Weights of a small transformer language model.
Architecture: LayerNorm before each block, no biases in attention or MLP, untied embeddings.
Training: 853M tokens, 6510 steps.
Each number is 128 + 24 x the weight over its row's rms, rounded and kept within 0 to 255. Layers, rows and columns count from 0. Numbers have three digits each. The size before them is the row's rms in percent of the matrix's.

# q: layer 2 attention query, 320x320, rms 0.0396, rows 319, columns 256-287
# k: layer 2 attention key, 64x320, rms 0.0406, rows 63, columns 256-287
# v: layer 2 attention value, 64x320, rms 0.0277, rows 32-63, columns 256-287
# o: layer 2 attention output (transposed), 320x320, rms 0.0296, rows 160-319, columns 256-287
# gate: layer 2 MLP gate, 832x320, rms 0.0404, rows 0-55, columns 256-287
# up: layer 2 MLP up, 832x320, rms 0.0336, rows 0-54, columns 256-287
# down: layer 2 MLP down (transposed), 832x320, rms 0.0333, rows 0-54, columns 256-287
q319 082:117160126198136122143130148158141085157146089171134129133149150111151147173103114129073134124107
k63 105:151150178103109115106138121148126185146105154164138122119111123135122156128143167122107149167143
v32 101:112159157099139124104128140113139114136116129124118102116105106123130150089173158144153156154123
o160 098:112085120128143153111125070119088145133149133123155130125087087142100113142144127134131111136166
o192 106:122115151119125130171129153128158146107120112129112143149138130135076128137100120097175104159186
o224 093:113148158092154121157128131113166111119155105097115128140104129140079126094121094106169091152167
o256 146:115120134149120137160139119120148130098132114137098098137146138120090133138092124089174101125145
o288 080:120107135111162142150134088106153137109155123076147132135092113126093141122111099124154098173199
v33 102:146132120089140121134164135170137157149180124111161109113123113176105134108110117118117077159122
o161 075:130097117109178129159086127120101118139097112149110133125134104183148100098117159121120176132128
o193 092:147124162115118104169102153162109124155137111148093120142127139129160123129156124143143167127141
o225 125:125143167104127110151101140159120117153107107112103121115124112127154104144142113133131167118145
o257 110:108095186122091112143152135140095117148142139129079129141138111105166120137164178131107141131129
o289 082:148133138105121121167071139151088108168094113156120153123124088152159093139141132154125197111144
v34 103:113125134147119104175122108126091111153093153115141116135120097115118142144127120128110159102097
o162 092:130127119147121123127120178071132150186115157087161181170125066140121171095149094115105161119148
o194 092:162123072157162139116137117110161136154106158124107129172120101084093132102109085131123079121160
o226 101:159147085170130113123124096121138134166124124144139144177108101127140109121110100136126079104138
o258 123:162124078143161173117115153099191128166105191145125154142125090114094147125127112115154098142155
o290 084:132125088172136114140105110116173121160132151143170184142126120146124135119148063157134132094158
v35 106:143139159151132140115099148146121132169110160177140106123156179120127096148143123152119087105135
o163 082:132157168124139140089104149131154173131119099171135103089126136106155131128133105152163149110103
o195 100:138162149169183146093072143123133163113118159121147104137144133104121116141133108152118066143130
o227 119:131157132150171112115085124120115162121126153103139098140138127113104088117129100153115078131109
o259 111:135147156163164145095097145137162146099101160149127086132110162105124116142161099153105059155144
o291 087:132160129153158145077068119113137162127121084139134089120104113103120119113151099139108094131117
v36 101:122074134106103141142097147118164150176119116141161140120134183089105062119148147143164118167120
o164 089:088103157111109163153150147164146160109120103156141111077131152110167117148137134144105138160144
o196 097:113112128112117121180139138148160124134127101121138126077116140098121128145135160188095130124172
o228 115:119107138129123164177138141122132124127123130125114113081107109141148136144147136161126137140148
o260 114:171137154144102117163122163158188103136137113137159113157091155094119128152116140161089111117161
o292 090:071104152102107146170143155156140135110137128131119109076098119095158138151136124124115133146149
v37 098:115099094084101098138112128135128095098125130165129139090168127180151118123130149145091142141125
o165 101:163158125112106114168117136130173179102120109151133115128158151114121159146092078103162136118121
o197 081:151155069124097120150103126104134115087103123150080126152121139127116095145108109155112087134120
o229 090:152160077134137090153130089114143121073126118111098129171108109140098088106120114169130084133132
o261 104:118139076123111108158123144114109111137117115131078148138117114099112104139152121121145098133095
o293 087:137157079129130114159148130121155147081131126129117119165108114135093119114095089142157093121130
v38 107:097103142128125128113126142144101128091150108118134155121085134087076154099059124167152139133103
o166 095:092116081146145160104174095121072095135121123082114124155097061107153116123139128158121115125115
o198 101:107140083140151117110182104128107117117131129177110133125089107112140133132149163144127131153086
o230 112:128122082120148138105156104151104121122117107154094125111101112100096166118137175140116136165098
o262 103:107130091138153142100193137156121153099125133177131147140124126114126134122140142083127126137122
o294 088:114143074140135128097168097121102095130101086146104106120113112101114129128170133167120158165071
v39 102:158117161126116089145155123126163121156109181153117103111139092153156191148146083141097126129105
o167 111:136167123100135137124135150167178142111123113172143112108189160129138145128084110092140141117114
o199 088:156145123107134126089150132145146142115115133132133136128160111140121196082114126090110136139147
o231 101:158122129084125115098119130147150138101122121116103112129139118133100203100125123106130136167165
o263 117:111143105124142132109121127126112152133137076110133150116165071114132162104113164069142147105136
o295 079:173135074121153124086141125141142152108127113133120112155142111147135176072109116100133133124139
v40 106:126086128049156073117142137135118153145109108152100138169094096120111102104117143134167164155129
o168 088:114123079124143154130126111115108114121145151095087149143082101125130131098151143122105092115110
o200 109:064129112142096130165122103119131147084124132124114130109149087122121123108154153138127119140090
o232 106:061150117117105125160093112137101138085113100114111109108141113083120124117156178126124147146108
o264 121:041118098134072129170134109132119139130144128143114111123120109088118151113140110150153104110123
o296 075:072181088119079139155134115134129134083114147121124110139146107102118130137151173154141114152083
v41 103:139122125130134080135163160120107116144115141137178123130156167146107123138149098099106131130119
o169 077:145143150141176128133141174085155157131106126172165133109148134129140139106130148141156154139148
o201 101:170121152160156175121096146118115106082154138131139128157138145115168072142157124169161113137145
o233 107:150135127138144128133046122126115109093130116120154146184131125124178074141147106172143122141125
o265 120:175103184151154158129143154103126127120166169161145124113111136121161099142152105153157134141143
o297 087:161120085149157125126079134095114129122111139133194114177145144124132085123139132161145122132161
v42 100:141122135133141115150127119160136138101118165104119158121122119141149096127166149137112112163128
o170 092:087146148115149161168135151181153112113122142132137131080151141127109138165115108157121139156097
o202 092:127127111138130147155116144147123125147068169130135173155119152149104120141109125155152108139106
o234 092:134173114134137128125156119122135114151106163118150153166117135152126066153106121181139121116112
o266 116:085117094127152161176086125105123120132102146124081151124120140154089167140158126114151116154085
o298 082:113133162138162135158142117154132092136117143135119146139088123129113106139103150185106109131116
v43 105:117135122171119169098113127109126124139145092128150165122119145101112162137135153099128113118171
o171 069:082159117108129147144115136136092149142142101132138101126145146076144091123107177101135124113104
o203 110:103122130147096134105124136135105143170154091138177129138149164129145148130110116122137167119090
o235 130:112116134138121159105104152119100161160135092162161116113156162109153157117135107112118148115088
o267 112:095094129117098117103145110135093162171165099133137123168138156130144142129098137133113133108076
o299 088:108129125127123149106101151137103162141148105149153095129177181097136123124121107104125128120100
v44 103:183110123124125124152112117111139115169106121138080114119157151154113144180100116138143170104155
o172 082:116105111119127129090143103130150115148122132174116107112135188106142173149128099133139118167130
o204 101:133101098125150121121156087106154179170129144147150156131110196142139169117136115159135122120136
o236 112:125109118109166138130200133095145152168138186134130132124120177133123157112133097179152133112123
o268 110:144129111136129108104117108127158169140159166145158166126133180103128149129146135167151106169101
o300 100:124099140103158138118190124086146140173141162137128128117120178119128165128141090152156156153127
v45 103:151113149123099129147098151147112152125135168123102092123136157120111118096153132122119089140111
o173 084:098110130142106139146080089120060141121180106112115119141156131120122133142096134121120100136129
o205 103:117129118148132133119074135143105149134161133100105117143190103111142122108145153143131070128099
o237 119:113136105162160117134077124121103127116134159106141119160171123122158113129149132161137094124104
o269 112:150155120124134146098074136126073129107152112160100141118161102116123131088109160142129121133106
o301 097:110151168138140143132065125137096132108150127102128126146164138123150114131130161130125054130111
v46 113:090130168174130133119111157113126126137172095182167107106118183109146128103133152156110185121116
o174 084:115145147108101111154155144141135141116144091155131104079176151127124125134108096161161158143108
o206 099:172113082127114183137170144137127118100117150174126124141122061126139144118127109132150110125169
o238 128:168134081134125162145174117139154116117136138169138119116112090153111140133130125156142132117145
o270 095:173120114155138180126166162114142154081111152186123101112119081138124140126137088136125065134197
o302 083:138116076126103176164195116146132124136113134149142133089114085149116115132154121177158139124118
v47 105:163143109120119131148139120146135128087092121076106107150140132145090105135117107140145066148107
o175 108:116105150141161131131126112090096115116124146090117113167062099148132127127113127161145096120152
o207 102:123125140088160095185146118125122152105135157125079095133130106119119126166096122161146095135112
o239 112:138127123092144101155165128110132123083147156114104098165097118131080134140119149157174081139159
o271 122:129149164082138114158138157142132168095113139150108129133171083129139115153102122126153127146089
o303 095:140123153101143108149135119105139122084129159110104088145084097139105149146104122169171085144153
v48 106:109096099102093146118104121126109158117125127114132157132141142160128127132156119097136125117175
o176 076:070136095129106084128149106155137110123158162144081169098150149114132144116121167155112093138095
o208 108:100118094117125121150130126131144115115142152136129156132157157134159134108144115155119131121130
o240 117:101104097138140132155124125108153123101137153128123141159161156117151132114150118174137126122102
o272 113:080120104106135092149150121143105132115146106107135189121171139133130135131108101145106104095156
o304 090:107116087154140106157150129123157147121144166133099156151144143122121127098117134179122081118094
v49 105:125127118158115150147110201117122158155131123077128146144133131113142116092125099111143127139157
o177 090:109102138125136174145107135107120184089110104094076173139121087117170110099113134105116106128117
o209 101:105131079138109162154112134133112140086123090150079142134099084137129098133105163147099155138120
o241 108:111112116126100160152105129165116119091125089140109158118097086128139106143123173128115148131142
o273 115:110152088117117191120124130135132144081123104157114154121102092147130140089116162166113150158115
o305 093:144131113138114167181106152138142163066116114123103165122139072132128102134117142152113124116145
v50 103:138162132083124169097122123123118148155142127119128113133084132144162136112138111149099123102142
o178 078:150128115139124129095146136110128090154106138124135164153092073106124133086119119127151103099196
o210 086:125125158134107118152128123138131107088143148120115122120109138129168139100128127132128106120174
o242 112:148125143115119119137116143144098103106141126132117129173122146128128146113134140109147116123179
o274 114:103142165125111125160110155160145113107150155114148125088138145125125110109151133149126092107174
o306 095:158154087134131137128116146143142092141107144145143110159128128143136122130135135108130106108171
v51 103:175113106170109113146106122158156151110109140134105141090133106095143154132105130144153123113111
o179 078:130161128124103159121071118108133166120157141088131142110142114138114129140118154153150141145099
o211 107:156132105136110195108130104102141134109133108118129117101121109124135134189126131180137101108128
o243 109:148147072147120157119134111099161124091141123117131129134122127124135131143125147173140100119138
o275 124:170129130135091170096123123135153148145127085130108123109122112132141152175126142140157130106162
o307 093:129146113139120140095139120099143147118138116093150137101096124131107114142127143185159133137135
v52 109:091123124136113105134120113164153167128107135142116151138172092098107102199088152124128135166090
o180 092:102144165125114110172111127154146147089140105124121112124143167114128115132094121081103116134134
o212 108:131123177116112134134122108165166114116111140063122144109111093124122131121086145104107091122159
o244 125:132131180124101152137144110141175095083136129078109147109101096131113134118100157126112109145166
o276 108:131123178154108095114143124155117100175092153069091129134141113125163119150106143109106123143102
o308 087:104138186134113139128134120126140103096175123067107144136102146125107096125115132093118094138166
v53 092:145161214146117094141151100130166141156163142126124094144141110129144089100117148097133134144110
o181 079:102147118133160152136092086121089105132139164075138122156099117118144082146143138133130156131193
o213 082:103151149134153140147111105160120117143108132089146120139178123128109079133170105099137203108125
o245 090:123122161123120132108078117151096119138094134111134128109181098100149135125155121082109183121129
o277 104:121160123138128161147088112144156136138086128104164126146168122096109103121090132090130165121120
o309 079:085115150101152146094088119149072110148113159104101136120160148124156091137179159106146157157125
v54 103:128141107118085113149084092139153133126143139130111127125107129120149114160103111160125097123112
o182 081:131185101115125149178095117125171130124138129150100131108145129130113152106087181095114130142141
o214 096:075140120114141181114119072115159112117116112116096118131147115105143132148115148079120089119155
o246 102:111127121096094167134124107122125095122135112153098130135101114130114147139135137087118104144170
o278 132:059128086136137130127150094091140103163105142123130124153139154130151141134141135112144121109117
o310 087:108162104112119169147120098109146114111115112147104140110117120137117155125111153079127102133180
v55 105:137137129134157091172132133129109140163126131114149142109146122149104164146141136102083154147135
o183 079:130144116143135143121139114093118132142097136092102152124083103097142125100136163095101154117127
o215 092:146125136114113103142146133111154147125110143116109153176124116129119132160125104144129110152119
o247 110:142109119104124109145110139104129128120124126116112142193124100139122140125127110141145114154141
o279 107:140172138133126098131172138095112164132110134100123152124122113135097119139131156121122109108080
o311 083:139147095124127120144106109130135091144148115111105108155128126130136110138167127110132105150130
v56 107:139128146128111105115111145116083081106105111164112120128100108130123171146161137117158139147131
o184 083:168100084141138165123104141133148150124145086126142130123120095147116139136142089140159097143172
o216 105:097132148162126082123128147117137160151133145135137149088111102157128126119146152114115117140169
o248 109:128098170143148084168114132155134159133120140105125133090131086162134116148140124125135135145138
o280 140:095156101164113104107114141141124137160149129133172174092106114132111121123132113117136143166164
o312 084:113110139133143130150078140164144153099153114121140120108132094147132134145127106112124123151176
v57 091:145118124106134117137149129160142080137118141095134131123088054095089123123120120167155171125120
o185 072:083101149086109140153127138149115120103139114164105124106147126132154107122125155128139096119116
o217 087:100143128101102107139127144143142142116139151132151155115128102146137123127114138139142186084141
o249 095:098116155114125121148135158128153142101131168122116139090150098137130120132133149146142174096097
o281 103:117133122105096083142134112151142132131132141110128169135139125114153122119119129115149159112131
o313 088:074103143112083119168116168140135113079144140145113137093154090115150134131133163117148141115113
v58 102:122119129094100127130157169153086138165113123069129162136129139084119128095133110096108179144152
o186 097:094129135143158133081116139128126075133128134111120163150089101125107109133122126154162109129187
o218 089:090115130122076142103106141135103133103134146108158177134124106129122145156114147157118131112171
o250 108:088109145131117121148144140110154132093144164080127145112126142126118125139112142160156123112118
o282 113:138153120101098131069133113137137148120114120100143170140119134119143163156122136126121185105167
o314 087:100127160111120130086113172126159111093169110116108167130095141121117121140124145153144094129157
v59 107:117165129118135114111144173159153115129149107141176133113127088111173096101130134140108162115123
o187 087:133152107116167188104117146175120174069153097178116066087102113134134118160098126132125129159131
o219 096:163118158146128164168143178130100143090119138155140138151124134119102123099096154117121111162169
o251 107:124148179123109130152176144142130142106127141125132139129134154131102118109106177119141145126143
o283 126:134145166159116178142131168136121146064154154163109101141094124134144139107116122129143115163151
o315 080:134144128130149147113150113150150165089140100173105102109091129141128141150125165148144144137125
v60 110:136178152125119099134122080125165110161145149133145136147076119165104100197123138153127110130141
o188 088:127118149100136207149107133102149168159115130160168091134107135148154141125145120135137140120182
o220 096:123118116116144125103129101134122156165115074130148083133121129130147130171131076176151131150174
o252 118:125111113102138128118111126136084141170129089131143098164106111120165128151142052156146123143163
o284 101:126131148156146117133115114148122160112128098109147051108120097127145141169123110159154130111156
o316 107:126128115118165181148116106128110136165115124128169090122119121140158127142124066140147150128187
v61 096:166146111110095150119154120131107099146113093129066159133147101111128093083109134143119114119112
o189 097:155124143122115152134164151130154127138118119145128141148159165120137181172127107071097132131143
o221 090:112097162159117097146193102106131137156093111145124124094172176106147139134138115148142155126122
o253 093:135101136139121129146208123107120093149122124153096134139165165100153125114110143120152135123108
o285 113:112097166107114100124167117136090138153106124135123158156166154141151166150122122119158183157162
o317 086:132128116121107110120157162147129103154122109171125123178154171134159172120110132077152176158117
v62 099:121120166118105093141117131151132122087119138130153126124097113084123147124138114122153119097131
o190 096:105100113180135134128114098118071142108123155094111125145103086127155100119176148134089096139119
o222 078:105094148136167074094120102137123148118138144109138107115164111118122167107151119103141131128165
o254 101:113078149112117157086079150120107105134124124164137121103147132135148197113153139100114152148180
o286 083:144122117148136088093136116144105175073105144108158132111159112121101139105123124119126147132134
o318 071:099088134150129126101085122119100150126120121143121140099152143110159160140172141097096126157125
v63 100:091120112130137125146128136134115139134100175127120122116116146143162115137097123154120093127133
o191 096:155168107148120082139155127131067090111124192107094131163142112156114100121146149149148103084151
o223 099:124157130117117116152185130142088128101104153139117103132097157152111148155127125107114148116136
o255 086:108156137120093139164168154129132123109111134129102136127126167117125136149099196098142110121128
o287 143:154144136150132141154169136160114130120108141121112098160116136136125130120131085125131154115120
o319 087:157137139121120094146154137122120123082106153136091143178138136132087121139100145152165142109159
gate0 092:079101187152157105112165138131112100164127122130116102125098136105108138142104135151131147116138
up0 097:125117153134108122123073145110075130129152125160119147128133130100185127141121124122112147149064
down0 092:133167105143138137133125134124140127093132149166121104147170138143128129110106094115159130096131
gate1 108:131122127094145119113107152132114139113130119103072153146136110127138074148121126106087135110135
up1 105:167118121153135110138124119112140096140136147130147076177139162165172100156082097161128164146110
down1 105:120139121106130128155145129098077131120094121137118125142143150139153123125155145135148112167116
gate2 096:139130104118141148073128112159096122105105140130112086179147157101103160124130166111143160125122
up2 104:149126092093126104154097115109083156125143155127094116143114122128122135133096158062127132167142
down2 102:139103107086126117119109150152118105103138164138118132117103121140072150107104144106162126115128
gate3 095:151159118123109144141119092152095128098132127162111119107119098099120126137135136149149101121160
up3 103:162125123092173112144113117125066111108092116149097130134158101107117090195134135086162115154087
down3 101:087148154085104127114112146152101110156145161155103120123082106162152143076118106127155137114148
gate4 096:183140108106192112158157097164143133135102162115155134156106143149145094152152078171156124128142
up4 098:168124111126141146158109118132139136146108116144141084142130111152159156123132107164125174094123
down4 097:126149143134110140077122122114102147129100084179135181136142081176118157143123154124133124134130
gate5 100:169161098135155112124155120135177169146146132129126107130121113111081123156132120132110103117158
up5 105:104114123071142103125179133147134120147110137138090086162153142132093129121105115104131132125133
down5 103:094109098129137108147185143111138087142143136151124097170112134177085126103147100145097126126139
gate6 124:138165076162151112129103113134138116094122128084109154122138102120115101110115163107109094104124
up6 108:118124121108125146131154122078098127104116112112142144136112158126118120140097096109137147119135
down6 107:162124113089134129157143130135080117158085109158150133110123143127164146122087134138118155147136
gate7 101:123124109127155112087079147111136104175112142093127114149136100129117089111129113114116110101125
up7 101:118148128146131150167146115134148094146100144100118124107134151148086140183145107120168145102132
down7 101:142065099145120168121142101081144135152157092156114119145070126197108139083143125097106121145130
gate8 112:159126122167167136115132174102113162187154141155148129128139153139136130109167125115111118113144
up8 101:071123135124123124111173103140146166167142079162125155092112130110160130126163141110157156118100
down8 101:158158095163119141125162115106102056132110147106141156099095107147098138090149146126090175135150
gate9 085:137108102117139101143142161114149158155174074159108104122138154128119165136118165097121158092118
up9 090:158165131147138166110118151100141126186153073158144086092108133144102158142128132139104127098120
down9 095:139150138130103123140148145123136125108139094115171097091114115119095114122120131167152125121129
gate10 089:153138077129132166140150157139066094165136103136133101113142166100143145116128114149117147080125
up10 100:180137166128150113149102171118154150110141113109116131149109141157110095112071103116134100088149
down10 095:131104118096104118139102113125137141137141132105142135119132153067094182113131164119149108156128
gate11 095:139131123136098129101133144141113121052094152101123117144152142137123114116123172152125115145128
up11 090:161090141125139101162130118146103123206159153160134129143130111128090125143107121112122155107156
down11 104:149124131106089096150162149138107110126109165137123117146135114138096095109093152170113137096121
gate12 099:122166140145111121094125098144118133175153099130151098124103146113111132140138140143077126090164
up12 104:142126126103143141087119131109102133198092105135106123154147124126121131168146115086147140146081
down12 103:150126171084140114125087089101121137127129157161157114148098142131124125133132146166122121058126
gate13 087:174155102164126149115164154102110159145118145115119098152129143142138129132120087134116090117128
up13 087:180126110128121111159166120094115152122115147107097120172091154142121122126168127110127086133128
down13 093:134110134118156147139081089091133144128122156099094166140127121110111163121185170151147135138144
gate14 099:128138113126108137133130151111151159115101101115109128142141116130131123163126183140111136084142
up14 100:130115116120164139139137108109125128149141169124125078129171157107124160125118129112146091141153
down14 093:122093114132115112167138102105112092128106119094144157121120137058107135112130127122125166142122
gate15 103:166132144117150142097151114103170129152143107121142142129161163111144161104132123089129104116144
up15 101:063087147182147129099115129092104131149133107120126161107132102130126185141115120129154067096162
down15 098:108184110079105102135115174152131097122121167176152088132168151065116122122145123082113139135121
gate16 097:140160159145126073156146157105119116101146106059131157140136094123119134111139128138122124181150
up16 093:134154151129122125115143125137164086130123118133158143107131117125082130165131113106126128130135
down16 094:165120077115127139153130096132071113123137135174134110148128119111144138142087187146127138127114
gate17 094:160158112105123162121126115107137106141149127153173155112126140065143134061156108113140130119123
up17 102:111139163172123153191071128150131100081131109092058151088121147114134126159123131125118103091147
down17 102:176158074128126108158154133161120114151141141123161131164138143110081111133142136102115142179141
gate18 109:113107131126143114154117141135076125134141123111161137133151134103153138120136145095109163118118
up18 105:161090112143134124158156134133140133096099122125150161146142117178125124127168113115103138144116
down18 102:116132127104168120125098158160112143111122158128121130115125112146106142131176117094129123186125
gate19 113:124124087083105076149095108157153108102120142139137127175121131121153113124107117139162157129116
up19 103:117132130163129156156116158137134162083108135128118095133131159164139109129132062118121100151165
down19 106:120136158131109148165170141125136124081147129147129091108160094087093134144085136076126106108115
gate20 087:135142093141135110128095126140160131153156122146201136115111102136143157124117089096118161154170
up20 099:165124102171150122135151169098095091115121118153150097127148135129169118146126115163076146134155
down20 098:125160165147085125120118153144138154125136107117154173112151132134155116148122131142129102108131
gate21 100:112123168148143100125126123096072155189142137093112108123164159103095126107120117147139132132118
up21 101:124122127150135092146139108140153103185132134158110111096125139109173122139182148127126160093126
down21 100:126133088135171099113102131146125111104129081129094082113114120130174102104129081114150139112099
gate22 104:158135108117156132125137115121136137111173138182145078140101119117117121112135118136110106102155
up22 101:110100103109112106139202115168130091118121157157113157104149071154091116125134097156127118131174
down22 099:127137106125144130131113143126138136129101125126156133133130114151108168113141108189160127149126
gate23 103:127139115117116144117107114130141100107140122115166129172161095112117184124086126101146133135144
up23 098:085127150144126092123119134116097139141134099111079088129094143115128150128097115099125144127084
down23 097:175114114110074136133147085105093147093121059119124152076141161105125120148153128166131118150117
gate24 100:134145113161146192187168112136151144121139150155139148102116105141132127200132163119104155119118
up24 097:161143154164132108093082168133138172108125133121112129161092127120132127116126083117120080129134
down24 094:125103124129111172149150076140124133145140112155083108116099118102114115085157161129139150114091
gate25 102:115098149097168127080134123150117137169122103133139133112164148145103152118150136104133135126136
up25 102:100148110159109145150087092135135097157129142147092169126100119097116072119136180144135102165121
down25 100:156134096150179147188153130096095152147104133134117071129107168117081115141137123118096146134111
gate26 079:173156105105118159153106132174150104135096105140119078133129128116136124093119122112124086110108
up26 106:118140144133100167105160066093131127169122163120176105113101116138118136172090137127151137131106
down26 103:120155114172120119114142115123120158149160160125143173093159146147098129124160119123148169153149
gate27 084:072073138115148125099133143081118104175149139148083126116098135110130114149171160129111154109107
up27 097:168116166159155133124146177109152132123110132133177076122095113123076150194156155132142178130120
down27 092:108114085119145135152131136102097107170130137169083111146132101139159124101177143077157089116099
gate28 136:109102136088162111105135110133091105194105110117117116108151145126163122139182145136137189131154
up28 111:110094132126124138123117113119157176104138138180132116105120142151121134156150128133142174172132
down28 108:106105132158129141133132100108122112172145148097126116132112175149124114116136101134137111120125
gate29 094:172140135134117155109129112130136095094136086151122119155098106161134123089130155107108117112132
up29 100:106128131126097112171125057117114176121129160084129118127090100119123130123137123071159152145144
down29 101:135133128105153129145150093093129154092067162113111123114125121140156149123110121090101154152166
gate30 110:123105157146088089098150099136119112147120114167134115107096152129127150138158120108067142094108
up30 106:095098145127117105136132126102099130114151155077138113128147143126096126154114172076099098120161
down30 100:117117144146190166120130125093110162107132136162133140087111166146112108121153115143114053113125
gate31 100:132122142146098092127140109129132098151135158122101138108108120152109135105124143131114146126122
up31 098:128122122146121137108141089116077166131131127099114123126144114082156143146138119121144129143109
down31 102:128156137141094139157131127160112158125186132107157124152164149067102134133145128146113144169133
gate32 103:110066144108102137086153135164095102159129147133100089140153164116164139118130127092121172101111
up32 101:102119150127093133109126125111157112189153097121114144094123148107108142106135170129111157111157
down32 101:109137120150107148102164139093094116151134106130118104075114065126137127131129151128119136141160
gate33 080:106153121160150097096128134148122147099143107101115135105127098117084134128140145114120136136124
up33 081:123091150075111167144132108140110088108134147133117126160156155162150125131123131111128126144116
down33 091:115108138104126134107154111155118134108178115159136120127131177139092144140128129101132087130115
gate34 107:127151095116121123145159125123134117118131140117102135132142115148130138072109186105128143091119
up34 099:146115115165157140094148126107116107094148165124142144153142150082142149178129103132161144146128
down34 105:129135107118168125141116150131152091096160143134073125144154155128128115116134117141178143120133
gate35 095:123130076150119161120091146136124136141143121155120090137129090141142140089135151131090156129172
up35 099:153141163125073099118112112109153173186115153092135144121135134120120160141089108133148050176157
down35 100:114123117128086152118121129151096153170152155111132161142098153130168148097111101134126134145146
gate36 083:093122125124157140098152138149127129162168108120152151146160109104129108093087145117132117117117
up36 087:187111073098086135135161122118110170098113153090104100125135108157109171131117148152143110154155
down36 096:138123095098110087124151107115149125156164132117143098149127131179100136091144162124154105123109
gate37 101:152136176149166110111123132089128114117122096136180132140129122129141104125116085159090127119142
up37 101:152127090123107165085136175128127134121135109147134121109123143168133181141138130157126132145100
down37 099:146114122092064134108138117107144118155144121171155143137176093131111197103099157139119119124137
gate38 087:136103092114145126134111110118059099141129108056121146139122096093093122136150151152135097118155
up38 087:107092106126134130083121143079058097101117143092106134112140120075119158120128148122115101120113
down38 093:142135149134093153114163136095177115094107133159109112141152143144182144114155154088121135131099
gate39 096:110112109131145121078135132113128144177120128104120136123156133112117098145188149094060164117067
up39 102:106184125131167101148121083132130161148146126147131131160132120123135106111153059144131130122098
down39 102:149091153151150190122109076107101082152138167131079140129101109148186115170149142110140134131146
gate40 097:099140100133134089107116104118127106131143121109093128166160153116107166146126155094129118114133
up40 098:162181152111113117155108154146158120117133121096109151148144136150167125140151113136131105102096
down40 095:139132109156103091143121134147131096107137113144134117103135141142110133132106132122118150125122
gate41 110:139083156121136138101137138126141148160130113157151098106183109169157113143132102137137127125144
up41 103:132139141129115154132130165121117149127107076121173090107134137120171113124178141136128151122141
down41 111:148161141131128172148096144121181124106113089089138135116099121111120130101144175126155155151126
gate42 105:125147102072107169085151092096118091161148119091125112159135141130134152101135179147143117128143
up42 105:093089138122140096084131125078123107145154156132134113106150171144128149148158132146132135111096
down42 101:089158114120079075140153141165141046136127099116140126128128123130124110142125112123132127109117
gate43 090:097132117119097090074163154136120115137135096110099140146156225115136152149108142108116141136080
up43 094:131127109108156154134143116115110132148125084152148123137108072088129110087115102133183166157124
down43 095:114109138086118125088143110111139124154104121156132123111122166092127123146113141070099145151114
gate44 120:104138083150136084148151134117113115149143111150159124179104141131166122133116111150123172147129
up44 108:114113147127114109130146114119116077116100167094152152129140165142127153125148123103118131144087
down44 111:122117172141117122134126096142134122136132167118150108125145140108088097155133120157099107142106
gate45 095:125158117159138198131136141098135157111149092124138124153129149114159156128147086126133099101104
up45 098:163114113122124140135151102105107133107112106153131119139119170145117157117163163159141111171150
down45 098:106160143162091109093124134166169146142136145099148107119153113062126121138071104172091112077114
gate46 107:159118141117175113128118117115177109151100136115104127149156124153075133152137088120138098121196
up46 101:146153101103104085106164136179088136140150139110111120152082150121105100123109143132150131133096
down46 103:100116110118141070109158084150132102134107152099180133124095138169125104140123147169173106139115
gate47 091:107115160080137106159135088125084099102101111111097103129165154108120135139147153094116123128117
up47 098:115094111110136093108133150166148145139097074163078100120138138097139203152125146133130150142113
down47 096:120170152176111152144146162120113141155120130117164141140115127101138116120094145127126155106089
gate48 125:166189102146122111080146109104180104134130121142144123158122117127116165101102110109091131108117
up48 108:130109113132160145115122137083129139100122157127151074145139122124124153147143116109146148136124
down48 109:110066115132136137140108141113147172122147156126178077131144123112076096153173132100142146133147
gate49 101:147128103171088122140154122118151129144139139153105109119139146154132181133147146150102119120105
up49 103:111119107163111178115103152152153196124139120182130150118174122099113089140134105134142134154133
down49 102:103106127158091138117072137146118101126135119100087115121165123099111133138082146114108109078137
gate50 114:104151119127143126129117154103151121168136113154149125135165140131147115105144166100132146103137
up50 104:124048148097111134149150082132138101180108116197124139125121125127112128100115117112143131130145
down50 103:152086119145098095100091141135104170118115119170149134147165085115128174134091169148080131127132
gate51 099:140117128098139118132157150148117100164124142108136132142141112141082114139128119164139156139120
up51 099:168114128082108110138132135114159101076136156082160093114115133145115156107158096112169150118134
down51 103:161126139105129153125122145111123148114123162108096139127148149127098152117114068112149156113166
gate52 112:115132109125144138094141123162135127136127141143117159103165167117133131111161171162122151123110
up52 113:106165119111158141153143113122129146122129115135148111124154115087117145125139129156169155157137
down52 111:092155137111115112160144160130089132146172150110171139152128105077127088120209124123073151126163
gate53 096:144122129107157169107178106101095112139097116132115094144145090162174099152127115130150135121111
up53 098:113124094084145161137152139102105117144108137153121120178138147137135172122111116114132112134127
down53 098:146131125158120141116105134142158170146147143132140115090111125099135099124136161131131124150118
gate54 120:119109091141151122108113155130128126154135110141135127157134112122098102114133128116130113142117
up54 107:093126112136153083117130128159151158164131140165119125149197089140113166070100115115107135149116
down54 109:145074118164138091158117106109159174143079112135115097137161111112127110177131149075137123125139
gate55 121:141134166109111112096158152124126134184132130150144138134157183123129153155119143099127158142114